Weights of a small GPT-style language model, trained from scratch on English Wikipedia.
Size: 25 layers, width 384, 6 heads of 64, MLP 1024 SwiGLU, vocabulary 8192, 106M parameters.
Training: a variant of Adam for these matrices, 603M tokens, 8960 steps.
Each number is 128 + 32 x the weight over the matrix's rms, rounded and kept within 0 to 255. Layers, rows and columns count from 0. Numbers have three digits each.

# gate: layer 11 MLP gate, 1024x384, rms 0.079, rows 939-960, columns 96-191
# up: layer 11 MLP up, 1024x384, rms 0.079, rows 939-959, columns 96-191
# down: layer 11 MLP down (transposed), 1024x384, rms 0.0765, rows 939-959, columns 96-191
gate939:151152154155120125128078151150117138083114119138138128124065119141198109118104204109091109165108145079151084145083114169163139156082114136134099116176131180149118127121097124163087177119165104110161130115149152175128105139140169079127128104124103140111134166144139102048110122124115111165
up939:186091107109119108125143103112101128127168157136111091115140106153131170150129144080178138114153101087104190112106155159061100108123110164087119125095100111140159076166156113095093127095091133135105146129166128135153114067139104125143126187129131161196159162123098142137135107127094093089
down939:133150136094116073164130150144136082114165114132099108073145155075131142116156126120100109094079119114105065103182147098047111099128147102108191118120055157110136162092111139130131116106132105050119148149141113106175216196117109149191122162142154131147139101165134179159142147153081132146
gate940:153181135061125171155139129129075128141125105184156129126072173134140160109115160109181070092142077126130136134133122077129099130129151138129142096132154121124118140127143140115147119100075202141074090136157146121148143123134129123075131126173080128130120112190136153121111118072025182116
up940:150126126097068145115135128163112148160141134115110134106140082151150173137116108161051154097135136156135146098118132188151138088121198118138155087134196147157132082117125137148120128175132114141085134135113108132131087137066178136157199098130141139092135142106137096111163170171141127138
down940:105125124085173165146151074094141140121127118102126148082165131137190135144127118081132093160141138168148165091122113106142105171114132162165164086135151134156123159179097097192207082089093104045103125077143127170091100190091150134088081109157145133127184154121171171135078144160134111151
gate941:173204093132124146153072121141158144122108118123155131113151118161115149088100153161176139128127097076097123151137149144129212181100168178159160125128145123146162197148165119084133040139097050097172078151101140092100146143112115139170167072123103162087152114093155100147144137101100129105
up941:126170152166114122111167098176128072171151081140101076086096090211169137197146104133107114172104170077138114128178155171154144121066067161173123110187180174163130135116140078098176095082098100128162125118121148164123141093107150130102137106140189151114112122136069085102123140130102122089
down941:084115172103105149131141150123072058159101119151130135114127134118102100099152079155136110123096170098180135150139136112153142126169128160126112085160131114105150128136147233155109137166130145076122125172099070089141184151179189176124109140148084118167139039142166132183110120079112161045
gate942:133116112105133120119092109100123088147093063187177158046111103208122051094126122215158111129129129141144113177156123147139119140179137147161187089088105059190149110104152128099117084151131077108157104106140058097151106163143184167110097142142126155138175135168172128121120136143128125145
up942:160127172117127162124131156154150061111150115109091121099151141108082067134150162131046141163134169078201151033111120111173128105168083134110159111132154145103098107101159108157166116091155143166125147052157211097131138102110118175160168105118134098136112196132148136137101132145151143179
down942:134148173133091183110103168152101114207115130153074048102076120139107140082151180101083170143158100147165134077130101155166177153124097111164134170166138093111123118144108135104096138143154111206130154112101198129099104128114135158135141123084135118093130145113152187120129062062127148143
gate943:132106068182165094122112089152072085123160197149155090172183143091163119131133140150152109122177140140077111074223102153096173156097155152092138080137127130139104097094102087121148132122136191119142163153122081151148182109107098116123129218133138142119168154140111164129151126117105177073
up943:089159098069156126147155159118158124086117119084087144142115150137113148142039123102149172130133126159141174143088189131119134150209137122178097106119121141147137087090168091156098193150128128152145149092131175133130124072127139169099165144159130192113089114118105210156115120147143094141
down943:111091158127144139138179184165144090098114091089177120080096093194115071085093109113132113137051070117083131142125135105156082079124099099184162162165123169036145079129130095168112148098094151115081155083218130155108169174141095096154115105122095089124085111170131152132176137135179144123
gate944:122145119155120153143139100094134089118093108137154155140119128086083138156147080136093155099084070136143111146097125106080137185093132100118180164091094162163101154118092126141085141111078096127127153106106139162098142155129165114097173142086127153128155153104166086110127109092170125113
up944:121100147101125140114146168131130139186142099122085106159148129133129090135161119113102140140127112097136120148133128103104104134160165111132188095158096156074129207090107154108106137123172142114121131076122070050125138115147154065134093130101191180105093071139164107175140205182119146128
down944:140117104135119152153094126125133146090109124164121137170115123144088080113099105126191169142177166147116103164175160137127125090124156133146118174124120109116126082120168150148196157105082103144165080132165092153142123153143150121126142119059109148176119133144099136078176161108126181140
gate945:147141160107138117074094101152148133136097131076125152061147100097064096145151197128110099112088131077101057170157153089091078159178105113124092110133132138157140148122067138107104128120146136068145147127107121163078179073092197090143106127171153190121194131148146128108094118107121103106
up945:151123172158095149206135123177120175148119121119136206109146201167103112064097145153077101098120168138167087078080112062082160091136086175142168128119119181117101144133144186159117125085051090104097110113167114142159101114130162113070146158135124144174115099138194084172137159137199161132
down945:155109141155157147187113072110146116153119183150128110101134148140068123091103106144111153079130128128155142148163121146148087073168084155120167079099182119160141156148124110122188120133197152103093183171128107161169139148090147148147120140161152106137169099110129171180131173140124105172
gate946:074140142121090136130123147077139116140120126141053102127134163160166131115110178105170115077112098149128141130118132044161119128138107078149148114141095155146153255085097108170152148172150145152148097099165117175139150073116143098136106086121176117106127127152125148134159167091144108142
up946:139133133159120171193099109160090166119116113134088111167124099149122141125161099030146138074108062193140154101105126140137154108139133108121089161109167170116156165094108181101155153175110155110151145079077183166162103143110111125126088156124144102046132149134148103164143157147167112146
down946:123069144167113135140115094115117154155122156116114095172148115142124132131162105180175117094095157071060100178123124150099169083119159093130148155056160146069139102125113141121078148144094118105096076142149134137143078134117144135197143126114097092176110157111134142118172131149132136156
gate947:127104099083153127123095158155123090119102147102124143128128143094120087097113110108075071159131148111159123175110136119173117152139144118152118131155170063129056157071150135173106109115094153137106086129113098140101142104163066028120111154128110152114113131136071130159084062090116161144
up947:128121118140129127155154109182105143156064144096148109142153135129109155125135114117151174173171155134124144118135083092115130109119133101150088133101112140102107116145121112142132126149102197141114091101111129116066179105088146072176131117135113125091110109157121126156124113128124106157
down947:138079141078116154091122089065160108130185137155140106087125124153133107123117164090091113127146107112097093112089187135118155172164085114114141142155089113150130151125105108123151093130144112084128133148136092153158083148135116230090125167094069121156224132133190190114170119137151185133
gate948:126067143159163119084140077134132116135101131167144130094115094112115132095128182102104065154134094128122116142124188140109117146152120119131126089125067116131155128167138030086161135153180157104085171100144116126144081137171139164127153096168074087050161113152076130078057077135132103123
up948:179174138107107116098097152146143155173113122099129144103119082075122038116142129154118118092126155135070146101144120113106037048087122129110162145068134168127127204084156120093129121137118175133102110111152100166143133089109150142176175119055088158102139117139056114145189090104139144109
down948:077106076127087101142100094117107118127118107162199201148099074118170106068167124147113061125167148115078124106120114071122125139085124137061138143109135158115117117091121132148129118122126164138104111143148108179120132126116126113144103169138167116097094199083161120147173142090134093170
gate949:117124164110126176107154171149100071134118072085067136118173142145131092128135128168100099120107063059098133116147188192105098135115139137171107116168138158156097131168136126068196128201145179103103066110138124149129061173076169131113128166103141171194180119164124128087100137108101113155
up949:137146152186115115146121154155191146093144172103157140134122166160094114161138114166128129120141173144143131147117140114147155122154149117165144154080161099105095098160107080176136148189065132149227111107135178112096158162095099164145124098163117092162137078077142137146101086129118107131
down949:156104122153103119122159067131115096107043155128130154163096154199116147155096131075129141138099116121147064086133123120163139112113127109095167206112148082149125108115182163095074093071159163149141171073108160116132072133094075112111136144125098070112110159070121133140161195103134100067
gate950:120086140192107129142098102095098110131129136159183156148128154133141142049183129155117122145125113135117028120097129096124087207161106138124100127066120127145133039096109141137069084190105107135157115161113131145091114158159177130128071080143159131159124068164180063134139069144101136149
up950:148148119145152158120143170176167105106105047114105133143145124097140116094128158159077105160134169159170169090185089140101180073096150150175136156092147151081139218082133073087191090149153129103171172109133148131168163186158109151131134125048088102022146132122114157103120101100119123110
down950:111102156167105152183170159119134139152145126130134142164137101058091124143125129187026133119141105096161099158109162143118082125130109117095182086144069107081133110140119120057192116112109151117149105176134109166133121188149170071111085138074096101114185129146167144116192155123126106173
gate951:105045194110080063099142153133098072120132112117093098122167127146111151103144159177124148157127129070186128136172098045111145141139156163146135159136164128206072123097101209172056120120106099153186132132118194145175134100111124157058088114157184089138110199203101147173140099102164123104
up951:149151127131097174203196151148121124175034115154101125165178140143159148061108088179061136150115105125131069102101154130110174109101089158183108116207147154174142072184116111105106111151122171120155119142127172138149156052121103066142110159147068130129127153151109080138082154159119180085
down951:092110117124128127116111121138130119097154139062097123081096133071131107219121108120148110136159121147130182117203076101132119143161127069076123200116063069119078124165072188164159123054116108162194127065146091100074103139134124182085116110103192150153138139109071114067115172115166113160
gate952:104143154116183127142144130152035107158122109106112127146143148117108158122130155143132087140126104124123121107118173113127117114115141162108136058096194092143099120113136124111093123140120117131127141138123117108138160056160134093119147128137163170147154129100153128173124127149153111067
up952:059131157141164104148124122112207139132164157111116033123156158108131132143128153161148168175188145099074134151174165102130127148179126164102187130130141128144191139139095146102131164121089179156105154167073105138085142119121133091092103129152124081155113169171132110009110091133091152179
down952:106144114104111125127128050146100092123118134164150088069131062183112106084147109110145152138143099103133109100111101159081128154150140126080153156152121119139106144152128140162085171127137102204135095161139148173104093168134115153140117085105095099138141132096111137088107118102150080084
gate953:165147141085099171123090104137126159185114084083124223089165144116139060125153204138163129176125133118110157092097156092154079048118174106131075106087122119161136145089131077165133067159132171144085079143166125105098144136140139205197128163126131067160115151166119128129086138163104130118
up953:100116122101054120104139087064138171167091145107131152103106103145194153143121080199125155216087111130130074086102140170189085195154122161147149139161106091112095129120191148127155182098063117126068162135126083169117109140186162177124095107139126091158134137105159142160129124151125111131
down953:091142090084129104183101134068169145133125143125127128133157142136143148110160190110108072128183102096186154194081138152110143111157062174111124141142065113151097157090167175090133153109131115190091096114118131110114130045102100107206120094093080146140096119120143116135095165111118155137
gate954:154150090126102098141092133154118050112152131189050105115116123118121143107129134163164141052138088118091132067095080168058144122133142124178123162124132126168132145148122130127117128166152112080160082146114178141154125219113144165152101062122147150107185114118188138117192157120082107128
up954:171085185169154146100108141087159204087151058071226127090144165141132152116171097119178120153071138119085161139139117073169111070098128148078069117070109095150081110128124135147101189115102147151153143195101124105156138140088136135181176118190161059106079168165098091111112169130053107178
down954:155116170127157176070136108066106194131152148127217131071157166149086124076181130145160078104149112093107195175106115091120162053130105174109128144118166069111113177158136107106093113110052128041089146138094158098109119107145174125155088108136190099112212151206108138083133093129121136230
gate955:161079131148182074103119127133159059199087109119105125128130134050150069158131166130085148120114103123163098183143118126162071122132095125133143113089174132142107178116161106116115113087078101127114152113137095170140156185130110062110179112151128083132152129108112167156096123114108065100
up955:154115115127154119129098120148147075108098151110180088121145178095061145208187105124102143125090068053082143095128120170139081157174047149140070112159152188162043148113101175124135152108177057112173149135157100153073133141099110135099100149127144133158175100188099128127139108162178157152
down955:114086122086125095118096144064136110122049116141079111097139107073177091100072126139153127103139104133129079227077120106113158120136126158101099138113166114117160150078102127134122143143106081144080095105133128088081136161147146090168117136118105127119022117126117188146153115145055157122
gate956:153139066111144164186125135171111141070198192100080116112089085211138172128163088134166147108081111129086111126063173152071106084176129124121135127174169095114120155098115138158108120132110142138151136122077147167099116160117077151108090162136131107127121160105141153090170115105180174092
up956:043170168041066191167140098163126136184119158102096091108127136102127113141057131104123188096128134162165083112026127138172119111119151098126133140112114104151126108112154078119124112131140100130133111142094157127136167128195186169137189124063166122110114152134128128121148161122167161106
down956:093126161092102142162133080139208168157116115149169109137109155164126089150130150134103145115129172156115118151125138163153112070091187160147109096111123168110105145095082105128195132103182117251142130144130138177165122117107128102124104146111188139127053124135088087124124217105099114129
gate957:138139067179131144097103125131172123080111065126116167109213115151080141102163091108128105126119168124081152101139133149167079103149076157174183190185163140129106192152095100041114097135108095094158087116127126097092088165081142154118119151132085119064174115146080157160082103090093176063
up957:104111145136139079078103183121139077168177155118155170155111129082093127217138145138131166110169098106113061148144161149108088151104137136154126084149145139143134197145026111131126147100082161138166143138121122170105106152097157069087142135104113049112136124137175158161147105112152083099
down957:143202126097165168099110169160074105162111157179156115117145154130168107142138152122114093142127145085062202140126145088098127137109159106073153148081097123152149108113047087173198096137170103172060144117175110176113170143139108065182145170169150048162150193095150129058056124150125118151
gate958:139078120082108089147096137109095143074105179118149182167111209093096128147146197110122139140076117137118117091078145095136102102135103065142133095114138119115099143161098059140064120137179127128188142149157154116108077185143103187194102133176140133069152157131117141154086114167118181137
up958:025131108077102088155157162165104122120094142101125159162066160077106125123166171105096126129160134155127115153116096131177135160133105196116128122144138151089149131126125130169089158130157147138081135146152209191141142178118129131141121122145157059143134086090085118158159119168175148093
down958:152128164126058134140161134168127168164148130157139191131099156150174130135136116117155123154086119081132116117145157179162136175161137097130167113123137153038093106105106129066158177130121106139126118139185149100136089112078056101121132083110168122090130125096135117083175124144152128118
gate959:158087125104122115186129154103080128080075107122148149118094156136117148102130113122096164124052089109161171189100132101141091165132173115174051109103137104150081177111084107127130202143140165147136140111137164192122147200160157111176077102134083150071092126124167173144077110152110136170
up959:141160099119082138161145125185209132171110115072125098153102081187094126119100048125101173158145137091071070127102130168128082116137163177103161115097156114129154106097178122086074116158129171151148131103161169117144142124113072088095119143170103089099064127197155091120120123165084098147
down959:124123193109135078114106125088104101075151151148161116117140124204115164147127148159101059132114135144137189113143188097096105095113116110103101183096100144135097110137114094122075078064159103042064155136131112080129127153103060115137197128138101172134089148074071108128182099139152149100
gate960:070168117116161125158080116108151178073144122089119102147158172151116107191161168143136109062124113117136144217121173074139103099173201151100122143110106116184082156085111151134188102081135120089154113139153102168159146146111155081146129142160097154111127112128070189134139108059051169096